Part of a small language model's weights: width 96.
Each number is 500 + 40 x the weight over its row's rms, rounded and kept within 0 to 999. Layers, rows and columns count from 0. Numbers have three digits each. The size before them is the row's rms in percent of the matrix's.

# layer 10 MLP gate, 256x96, rms 0.101, rows 52-74, columns 0-95
107:424458389536495581506544477454490496517517499532513515519561518536473542506494530506531587528453580407474514522512466451425495429423522527490449512511540489429540467533461479486476525434494524522506493523512580511516473396569496493508486477520481466526455536491514525527498537532524480450
102:506494508470541457516508470482522519539523473562480569462503496464506590514505496459503546514537510486461555504477516565368437511531485511506427501461541441478581432453471477502475485533451473486484501517504497583459503574534448463602443527480505533478528501527498513452533501472543536410
101:451523439519503527596519540528550474457515561520521542544571513474507489470420514447515498445466523547492501463483535471490488393517459427444499524457432514473554551474487501461533480552546566477468501518493496551495427392524462484502538472559405464506530491488513474492515528524490489539
102:513524511514504519450514528542553503573468508435527570484419535499502448531493561503535494454451433422497461451512465542479415512487556485496441491482448539501543466473555508477573589398460492498532461504515543514467531529498577465469502441492496502565455509444529561503500527488525498544
099:507550434497500449525402497431505481530507581540508560582515449527407463513487555520491417438493457528480430493459521499519459478521469462495462433456479457499543517539516426544502508489544568563515510532460490540552506551470549498531531535564492476524432487484478486511514551545505477509
112:510596564547525507482444454479536537475429517516473512465466530555483537475519550505468449482490420483539447509484411533489450452480500506504509589544544480485571439483528451557435476468498544445522558504507494577431463501570547526507484501476502497584490428524511541503529488508484506472
105:450467527518525515562474586522525512533512504481542443492530440498523512494464505588474493472528564449491455466563407529423478586477527464501465497448471498543531498491535472613393472479524544497518524572463516455515498478498495513487450493488473522493504549548454441506494536563518467452
110:492574523486549498444535526431522528527473561523533506498469472567365473535546479592481473469529504533513449485426560475512537434500487497464449431525486499531513441494483433513516480489508521498474495594479532539517556554498509568498511490529449456424449486536498525542493493501450547511
099:514497495541563504501508536529514547519538530487548528495552503446444453487488482480456476507516389550451509531554503468493409466551566480426473492487549469519497467525419524566461515539565497481503454458463474465589451515547505538502518456531521475471491498517449437542491561568434563501
109:558517556541557513427514468481490523505514487449575522449494434503532483434430481521485571497498544484537515472495490467541493457584463498543476461460509457496428414533565547494531501557590557563425499535481548481443475484494492559518451450515494534484477537516481488508488482549527435461
104:532521460494462516480489526486576420499509581428541504452558483510506450440476497514435580517512515505510425510430485495527485455469531508491549502478439479516447465433612523531510474465545553468518545472486462507487570457589506538512525426471554513497537531529488514491531539537513485432
103:489539533484538466450518581484494461565510575480561532539478511539506444533514497540508456515488493455516492537503509602533493537493472531487492445496474422504520501490483526535452458529409573478536404539547525507448524471457510493477454510485456476488529504465501546520435406576414541498
105:500551493474460487527474500510449459485530484466542525430537392530491520537492471491493478452529460536455433565548455481466527517536533527513501534521441498460531502536551496443479484567473471560525421557529497495493503467425463562395435469528472533578534464461529531543535533495467518564
104:507512459485466567514525485485483513508525471496489496420549486565471537497458485480468477445543511429468429492600506515525436425486441464535473460524514574507592476505490493466490517546491514529475528520458460472463574436510550523403595540535482545507491486551558523497564505550504489507
092:435532538498534541498530471483441493583486532525528509527526477571538482482516448480522550507535491476500495528516429455524485477490521463387409472485482485501469552459559499462549451450474495534543481517452507583508483502522565509454444465482466529462450546503508457547511577573433578516
096:449567525453482494538474512476559533573439564500479486523549561463527433525564536422481483437541510517490529536521489427547461478524460523466451520509520515508508510475529451444516442457522511509444452548479525532454486464481424570479446469459518444605566495473546487484533489482450525517
100:474538521492474513520557477466502548569497582464518491485430511465516534471434490468452407504514539508556530466527445538500409509509466460553531489524458568479552497499450452589418500438582481493507504500445516541553496521511532462466491553468480495560570489481485484557504467540451456490
103:505534516463468487560489529520583552518533577452527558473520548401461467528493513452509468506455467520467473554450439503514464488547475514490489517472543486517482456534530449521545562530477554467496529536433557541491469510425549537462468442450517443583477464587488484521548514436481519467
101:505461521492425517465545508495475476478509495498463485505518451417458396563505454539549544548478477513540437509498513498507507526523533504468450591581504460481561420499495456499537461502550537501497567476410502495581560510487505475516483519524558401486526494508546523454482557469464552519
089:509542545499529493433427524506524459507457575541521589549464530485518566482554564490469513445462517560485517488506526477451435544486541468545470508484507411448496591539516504476475476497511485512563504555467470501444457539482480457491463418508538447458529566532411523538512494469536537503
111:482561459546533525552542527460484510539497489492542446535509467512455450481552532431457488508505441528519520503516498508493564428474509551497454564501547482457506394481481483518465449541548508522453507608473499516451521475579561507467507479584504435444520476434510561523514437527465517546
086:464484475474522534453561437560441528450492426473463503489459487524532473533512433508499485439534510471457487493594601520513429544462555483516477520499478591511492507483509481529607487450464527491480502452511507476537523463575481525489511504410489535550457559448496531511494517509462585497
103:462506466589517470474528453484459526557529520444510508486466485499571530477464476480532489470546468554421532491525526473512529501498481547486524449498498431484529438512466505585493393500455540478465490559471528596515546477431471567458511603500496496465553484476540520505449522480525426538
# layer 10 MLP up, 256x96, rms 0.105, rows 52-74, columns 0-95
110:499460537508535511446479441616550547526489434474529502565436497543489472419508504558558488473491425470420488479496557510490564469558426543444472478514477507470443494478518507584447519519513565431509507504509461535494521466451480472506510535458493476545514522515455414524562518488499512516
104:521446530541477492566504490478484462559456536449464511505524522411463579503573469496519483472480481506543486475546487508531472489553431497543500531443526436548574456485522461510469513475537507523520488532488587482416484490454525549606520505426431484494529491436490431511548447504522533550
110:516490582530393525420507557444412513584544479493476433471496503474489499474438531547551496540538530554506501453489489526478494508480510526475499503508516533553471444408518459483511491523493446529538550474513533509495518568497478570521564512511459551471433486463546477523443554504525411517
102:561481479514524524529506493538539521508423542466541480457544409466546523467491444497516548515475499444457468591512509569487501484475523491455511482451478509540515441571536518431576515470513507466484481489520378477497463497496560524480389519500599497559522488534471501507455485504535469544
110:488504573425541550498521501424493512497421495473502494490567510510552526523513502533501404574514495476496450461465556474602498499588533490487512469430482512492563503468436455482497519452442440460497534523530533497476514549482475574495450480486480493556533561504446549527531505407501469505
109:541527520494495440592492535563534482505535498491501539540493515494521530500569515435480460463479487545442513493474481432588534476517507495551461451493455561569462560423542490442523496525489471514504507499471447566534505400474530434447492525440454544509452499502552441523495418458538495491
106:498546494470503432499484533459517525472486491546566518529481569466476495526486602439559503431478531438491582436471466490517491438493468471445475507604504473502480469505563516486457509455495462486537467483522429458502498503439470485549549440486530511561509536559542505455504555519574488420
112:430554518498504496579482464471443528464579507546571523544513535483503471516507555518404477437483495441539484482566473509495548493561482477478526472474473464533499514470467458487532572422488524490512528454480499506451617534478499433517520430490498473541459557462543531564458514488481445547
100:539516487511462457474535503452492614412544508456531587518481482502459585512557513555480479454535571488500497483499598509547497475487492469502525416484486539437471569473420468529478524475498568513476498441498535504485481499442430554517508515519449494511459502572455515517510464449458488505
110:532488557483516520439434517497459485476509562543558512462469524494501480499461511547501531472511501490556513558499495473557520539489505496449530560362548480478572439485494447529504578598472469541492474547467464453486491511488408469454560559434505514503535478457531544498422484510507478509
109:441570474485418416591484481526496455480546579490526495472447503508490468510471506441467427514513488580527483450485542584502527506590524582488509536588450466473535487532518498505518478481578484527503483441489534536474448544467437492514507468460543537466489445505511524526523495478460458518
097:510390542469481539561435549546461529503490514464531438526484540491535513447548530472487549513582520556523442474536493431430477459484428514511535577471485538528544434511498477495503467505501512513546484428496528536551535493468513452544479455442509418437518524456568465482513464486556507485
112:485518493548448534489494499568478511504504484462537458477391469424511467443486544475495549546449579527560490499505478456474469453516559475571463516546526469543528514466508499516390497530563457530497437503495522495552519533475499465457537511499553511547505429519539468535388523466478553541
103:511445539545487468514522461469499465502518511411527506480406575443556547494525467476538502527504495572466518520463480444503577536499540541524537481451457533484463480487510485584446543417504490460534475534527576492528508509541396486469452493487563523536461516533459528458458446583501499490
101:454410524609525524549505524536550504533470516554487432543477451456514502473543454579515519493468479493495502552515511465509465494472523435493452440482498506589491522594551499502565515515450565510482547504599486436476484458515523502535483445467531492534488448442525467536498543467492446461
105:490444627471427489549563528402519474536449520454490540457540490499478504522521499470521466489530515551490489501479515554516533417535471559473572486524486512486537442520492468474476528513468466460486572470488456502625482491433502490582517451467535512452474481492525495508499413490499514472
102:514453518484426426424463482374542451557456521449528534557535502486479502527474499510475474508468488522499437469475458509443501532515502467512486483563569512474482449504549497531505530495488461535597506527485496480456508499555562547548591433514455486459577522487508566559543488493540497487
107:541503527483542605551490503547516555480556578493460468488457480493465521421508540480571525496552525474466482473470484531488505505563512442446460500544491446639542516510449504374500500518498507488530522554484469495463451501529405521497467525543442468532518460505475527460516496505499500510
098:498436535554512498541526536452511436497465474493513529475455462524457481462450493476561557475501521541557650545489437513472495495425472506572510525458460522554534501519548470461539472510487522503439531439561546518464546475438496598471432502531533490494533446479474523456481505513490465519
088:471472496535514564468478499453527477591507541538519506510486538537499505435447526504558491529511522486514494486410529466491514498479494473457448530514497434466552527561521372445583467586438418494496441555479466516511493519512487539475467464523562524456572466501484566519508496537529520446
104:484490465468452626529521452490531591483437518547433518557487480539571533533495486448501470440510438512504462497488486527535494423448494508507496480523464527592448528484493567463470471491513498508494432529444542531500522537452464455560459535520497517508572461568485510459495567496433488499
070:453514492537540473487489538457608538477536516452569554485497529548521444472457567514536494518455471509476570520440412446534499463549454465519492511520490501482445416466441514502479543545475514494559558538504472573507475482500512510533505511538542414453515424468531450470462532561538518532
112:463475471509496523536456489428495553500419508499489521490528569438458506454523516515513502552550519546441473565456517536469515520516483453458504484606493473537494499493419582571517492522404540480546517519542571503496471553484485448449555482583439512448482458464449506494490534491489454460
# layer 10 MLP down (transposed), 256x96, rms 0.0592, rows 52-73, columns 0-95
106:469442435495472560520463543562488500456523552463495537486478462446560450519531492548513434492471491513561486468539479468482480494454477576585517446492547533437527426546465469474513492536525561576584462462465537488525517472572458535546482470560533484494491531533488467475442545422488520481
102:540466428510502536502449502601531493485498530508549517526545508490503384480574456459478565502532504551509477431456542528500503569476412543438504560442531494547461503504497488517484473544455508489496580490452531511484535460509440501506464503511535502551440470565503436438484492580497470495
110:572467513499485508438430511518431491540436457487491544482464476451541425474495469546452417497558557524531448577560497459585484495527494488441427552516534525542497514539484489443486472497491534549538550508536502505531506515509588500498519552418484467466504566518524436540536479473464483469
106:499516490533473569550502524537464500450540510525507570475459441479483506478460471468441458548479451453493464431490559480512560477566547542405532474528443495432451475448458468423478511475559535518538572592518443500466513506480518482469528499500539572586503514501513518526485523545542459534
109:511511534491521582524496463508454519473418559542466449474603557540481514441556551554510467543491483527459413464440459511543526519468541448507412506482453487465527490466523450473506562498485460552510473521536552488505508472463498522550556478490491544500526479417497521534507547411537451480
115:453552505501506535451482550491432579511517457486489489432557465534455439542408516484496528539483560532512541513492538512515511445520518449550427567444515449562425461466480558517552499487453445553466443492497510543462530541415492456571523507503513525533533507574460493514523493503526459484
098:499466414465535496528460492522480510531502484545509589533459421522496508541504449472491412564427579452584470521532551440508477520443527419449496564452490491452514528532446505525586545477485560465479521451547512536555479534479542485474460481514541508517451464548510515454489510503493521498
101:476491534528491540513514544557505454487505463481526511582495560568490518415482504541438488540417449473489529444449468441530503461404539565518543496514467432483494517423537595528590454478504465537489547466485518540487466505446507499491437525486537472521532473493538476536491537554528444510
102:507525542515499528519549508497527514537523417554532486523464566470437489566440479608533410457486467535429478484452462481456525489523489512414456562541498542490487591511535530497475538523518492519459525533517502529483474486574504423450489459508522488411539540538486477552536494455455473477
103:433492571537421398512501493472497523493465424494499533504564507526452563530475485571497434491509420479485500459491459407503549499561459455452530481492492516564504447530558490532544519521487503538549548510506512552567498488486535467487497458516501553543543454554518533418531462513439511472
094:530513552547564501443474499485459560509485461550472483517502473468562548434536466493495493476479492447500524503503512524454459520479490445516523474454586587639478548486438496537481537532402486522580477459458503454525533516461561503496463515539488436547491539511479470502477447440490536470
098:517542482587562523491599494531506433518524457486435508453492492430438503523550463425476489513503534525447521444506510523418475474493495516489439543607521496529513566507518529489543504470482516511521462485444471424563499489536523529488441482447475501463516496447526542532509590495579465493
103:523418565607487478523535514573554532509454447427540515550425557509516496465500483502473542477460441472540499475512503492537467518490567479516487495459467557486425491484484490500533471499469485549483525451489544547549480419525490481520490509534516546435477537521465593497476443480569412475
107:528433449422458431456471512495424507524489517551456505505492466538487472475487473499529533496443449482478555593553483554420455550481427460533479495507462518460533468528484530511463434558503512565453500540558555535528501582483535469481579573563473481477491463510521515514537520547527509478
099:465460525466579434464528510478455511549432461526553593510450530523556463489476493527409559551503478525570489494544453488497450529547466528425491429533521517398470559470513491507526511499519522493539513519416520488509492461476499508509483507573442597457456524509483500497505473558524513484
102:447498485477466515502550484470516496497482466509565454527493526494508502524475506348443580552503511474576582558527482498529470460479464526503537559438442485484577420509471486463524484552538465444467491503516519521457489476453529533503488559556447513426525507473536505520541538462517503579
099:484431473476523595475523516505533520488480564460489490435442470489476440503504487481557563456528493496475488500530521509559453487518436435589556483490507479523516497520473500473552459504458482566482429442548422532546457546513573521492602525512546521516470499479476482415511544513429542497
109:538515515537446471527512575482458562438464540487516569550530466472489472488485498530617641434488500449441534485442472448491476506512497473432592474497520463569464470523504529524510468476448530520520530518486440550527446491528431517471499506530452488530475513493505485506558491472467475530
098:542475521461530524532485472498460551432504466514459472568559532417531500549504509599508485584506502456461426498505525493484467510527507506373493487559481532566523525529502517520461466497527563498480478532415467528553503505535459420520513501499438526502477479488555502471412496440503564500
094:651526501450469463510471493494509447442500523547517529578484521496479546507560514512502440436493497507454482535493489549541468521501468437518550490496465530508545477450441558479479546514546505473461541555483447518389460505497487466518527405524451490483467545571521515558456505506497456533
108:539592501527498469475442461504497507519487485553472379540463533512521465456507521567596426533511540461436518496503522478522575431491503474429502538491481567493504445518584484591491498489529436527536562487484519496497486553528488543446442440492458516478500514457512511526496485461453473523
090:473540507476499481439555470551429425440455467547403456477476499497502464498486433524482561503560479447488469529599613518505505545492464514514542532505497501536548565483530568502562498465467481472498495452485483511469557510547455494479551480427468524485479564479479524516480548501455566529